config.toml
n_layer = 8
d_model = 768
n_head = 12
n_kv_head = 4
head_dim = 64
d_mlp = 2048
vocab_size = 32000
activation = "swiglu"
norm = "rmsnorm"
norm_place = "pre"
norm_eps = 1e-06
positions = "rope"
rope_base = 10000.0
rope_fraction = 1.0
qk_norm = false
attn_scale = 0.125
bias = "none"
tie_embeddings = false
parallel_block = true
init = "normal"
init_std_qkv = 0.024
init_std_o = 0.0
init_std_up = 0.024
init_std_down = 0.0
optimizer = "soap_variant"
lr = 0.00205
beta1 = 0.95
beta2 = 0.95
weight_decay = 0.13
lr_head = 0.00561
grad_clip = 1.0
warmup_steps = 200
schedule = "wsd"
decay_fraction = 0.917
decay_shape = "linear"
final_lr_fraction = 0.1
batch_tokens = 131072
seq_len = 1024
doc_mask = true
train_tokens = 599300000
steps = 4573
dataset = "wikipedia_en"
Each number is 128 + 32 x the weight over its row's rms, rounded and kept within 0 to 255. Layers, rows and columns count from 0. Numbers have three digits each. The size before them is the row's rms in percent of the matrix's.

# layer 2 MLP down (transposed), 2048x768, rms 0.0597, rows 1956-1974, columns 192-239
097:113178136118122069193090130111107138108200102107136089087134116135096091134072206101100113129123123141226104141134147148135125172141131156141149
092:109160137148129125072117144115179117123136132100121142065093144165109147106146077126123189118120121151093103154094164109107139162117107088098092
102:158122142068128206097087112213108126141165100121127123154111097135125135145152129152140171084142147116162109173119143098121114093161099119114110
097:179092130189111117162142126084178138221103145140075059071143147120109151160145141125135129150137105131137121104136128121084126137078135081152122
098:107113070122156116100126157151134155130100069112076114125077121077106135156164112088033173148092108090101163173108103127092132152133191115125121
101:127124104097122132105132167162135121127121168101115152144060083163120097071045127144088137163082107146163139085085138131167146124111125110094110
102:096115123121144131141086079129154110182097144145127099130105161110149098110138137127128150123168076043140082064144070102133168130147127114171115
099:119177129159117172129133138091106063082139163158084128100121106088141139150128101065150130104126119057134098163181199085064082066129141111099105
101:110194087147177129173111150065138125108183152128019151123131176086079133141132110148145100155109139164096122153105121134124095156128091171159108
086:136144135122044102127105115118177116098165109158093115154133128139124095241118124092058184123131155132142097093089153102106136086120113133129096
096:129045129147096118087164116107075121107158100165135130190202152125114149150173117130115138148135139090094149159157150117134159137181130143123131
099:147117129073094050129114144160095074099128130169138176133134131144128103155144108064081076160158056204145136119139140137104160135058157173178157
105:124083120108148108102061141108127082084095112096108138168075090131089122142073142145155115102178206151093125161128126136139106116118188119146091
100:113173170137131106120144148131125118074137103101112165156092093142157166139213114180110129095102129073190134149191075120146094134095045135126147
105:144121134119150097125052138091143100148155133119089199102112106168069125150171146066150110133067175199079127167105203143131111148158187136113073
099:095142105152111084132118151144117131154133084152118063147113111152110127154124185115113074137086101147153139186108196119157153145147167141065154
098:116112108164041088131101112084146122099169044111105108145095098131108099172196137148143102151112104159166105111099118119102058122209104078118159
099:162168200126116126090168124101106166068141114116164101127117130117136145100112148114086141133097130070107105149089219074153161110118204094114123
091:132131106210123150202096197194107081185064082136139150147101102098123137132159141114143123119154173136095171139078135101125102114108094147210098
# layer 2 MLP gate, 2048x768, rms 0.0634, rows 1957-1975, columns 192-239
089:138148153164100145081118112194111163073082067122111104129117153141134180148096075134121089109122132128088113111166098093100131075194076091156136
107:130060144170089120190085110154162132095137154138131119154123146138101082144126109153120136138113127074091117128145144121171141184079172128098117
098:113123145158106141105152097062167118148108151120087068127183140098076142170138103139154142104154147092128124103134181109137084089148152152097167
099:123120147127127146121132098137125118171120116175092070132150180187127146157117152131129177131127181143085143099117068135136165167118171135128083
099:111190183120163160067091137157204143086167122173135128132107162125148182137163122115126124104130068146127146147136086167086134090122105172160176
108:079058155103118147122079178136076095123128111101161072145167141134111144125135211164101151139143112126136113135093143149139217137090134076096096
102:184176161068081114183147114129140104104143114090117197106171122152143132164172133122100085138111103078132148154122138127158103139134087104148130
099:087107070126127186199131069099079146172121156088177187155115116104108118158127142147083117128093114081108144159167125114142096142155158179142108
093:146123159137107182137104075214171109107166124127150080144103141190123116165106106170085081125116122138124181110171098191054170144133040174166137
098:112114110097160130143208133148100135149133096120072101140117113196180112127152092157094152139121106113163135099114147116101196153079137089114136
097:112137170127152142149171090190104074099161076123165155137089175143130155068122117202142164118149082073086128183154028154181137171150092149128137
089:170128113076145110116084177083154151122095105143097136151105101142127051100088058151142112182161139150128110093106169067174055094163181077092127
097:112217120103163089076126065115122134106192155193140125107148141128138100158117161121044146115085091098157108095128170117109103125064139132157128
101:133151138095131133128155048090094118124080145116143113173155152151116146131072149199076073129152124064157098130116117132119110151189049150175130
103:067127181062169082143127150130099170084155116111130105091153106068139155128127156095191129176153133174160100097167145106085170132124137165186160
111:148153098059124078107110128093157095134097133115154100092199163141103101171104131133117117149090071118095200153081104156131132092107095162106175
100:155158129117142093122107103170172076125132195152156138192107100146141124150177178123168109134120141095112161151179101178212132139148109128065148
105:116139120160119177143137120136176102161176061101067127116113114127121152101116091131099184134092116158191108116161057094105157104121153157162148
098:131091085174175103127161135178145126159121136126079147118116110162160164124168137132093080054084135127199151135114202120136136146134122120117075
# layer 2 MLP up, 2048x768, rms 0.0637, rows 1957-1975, columns 192-239
084:162126133109042098126068119152189094132105141073092141145147111143102109111078120171136110165142109125100108114079103173190146121177074092118154
104:125121121114088175179153124215106172109188128103172170180136094178095201131203103098145156166149118151151123146067096126165181143208123115093118
097:101085114119143127082131108075141139107111178132102123096103144130114153153106102175146116132131141098172142078132124119121171083093129081142080
091:152094143114170132130115112128110127107164110121123121094202092092136130120119140143148109045126109177091138098150132097119173126136113151119132
093:138093085098087159111136104161094135102142187203108148137180150124172143157088122145075168141071156134129054156122136126189095161136175195081113
100:180142101144144124133099027143128111164137129173154149110081071118143095181120080144124117148129109117133126129090095111073120080098124147213210
100:155191140107152122090118145145155114152093180180158113140125137138117088188146150094111150055123178116128146119126129115138145074094126091126113
100:176138048123034124128138158134086137146134134147150107144131091068100132114120132061112160115164148089117130099184138130171093126114188142139152
087:124106136110141196076095126138119077155155095129154121127112126149059091157119123126147151151130151148102085126107124127102164112052072145161170
094:072131089133146126110168106119123113166168125132101085139165143146138111158151205102080187092090124103134139129152129153111161150092119115134108
093:095144162100119129156130101102132141101116124157180160137142115219138110117127114190164096128117102155054125138140104094129162169109132124084143
100:167123174114116129125094145136116124174118114148101136157142137138167120120100137119134094088101088149088069135116152154118122089122089176092127
097:166123152113125117134137119135176129143064136124138127105139148086117161175131083181144121162132134134187158106138130072132126119142140113116119
102:100071094097114125121107051116168124141134106108132112140159064075133143143161147090174106125173140077132107172190132189132109145140111132140131
106:204081104110153081145156128096038114099150142119085126160138131101174147174078133159151122181153187158110090082163140129146152120098151162039125
109:125113124175135098075137129101103128107081065128123152121163127142106197091119142107122142107178119148127132131135150082093166078101109105142129
103:136114162117157156157080153114142165120139147079204147120111168165155180111111145106155111185160133094092103150126080077063100127192153095109143
110:138109107144164086186090148145085175121106137223210109157144201122138092149121102178079049123171073134123145105097145103156128146116120144112149
102:120148180070132101121085173097093103142124080130151167100122129120129116145113102109117112136134146144171100117094179110152119118104193134148112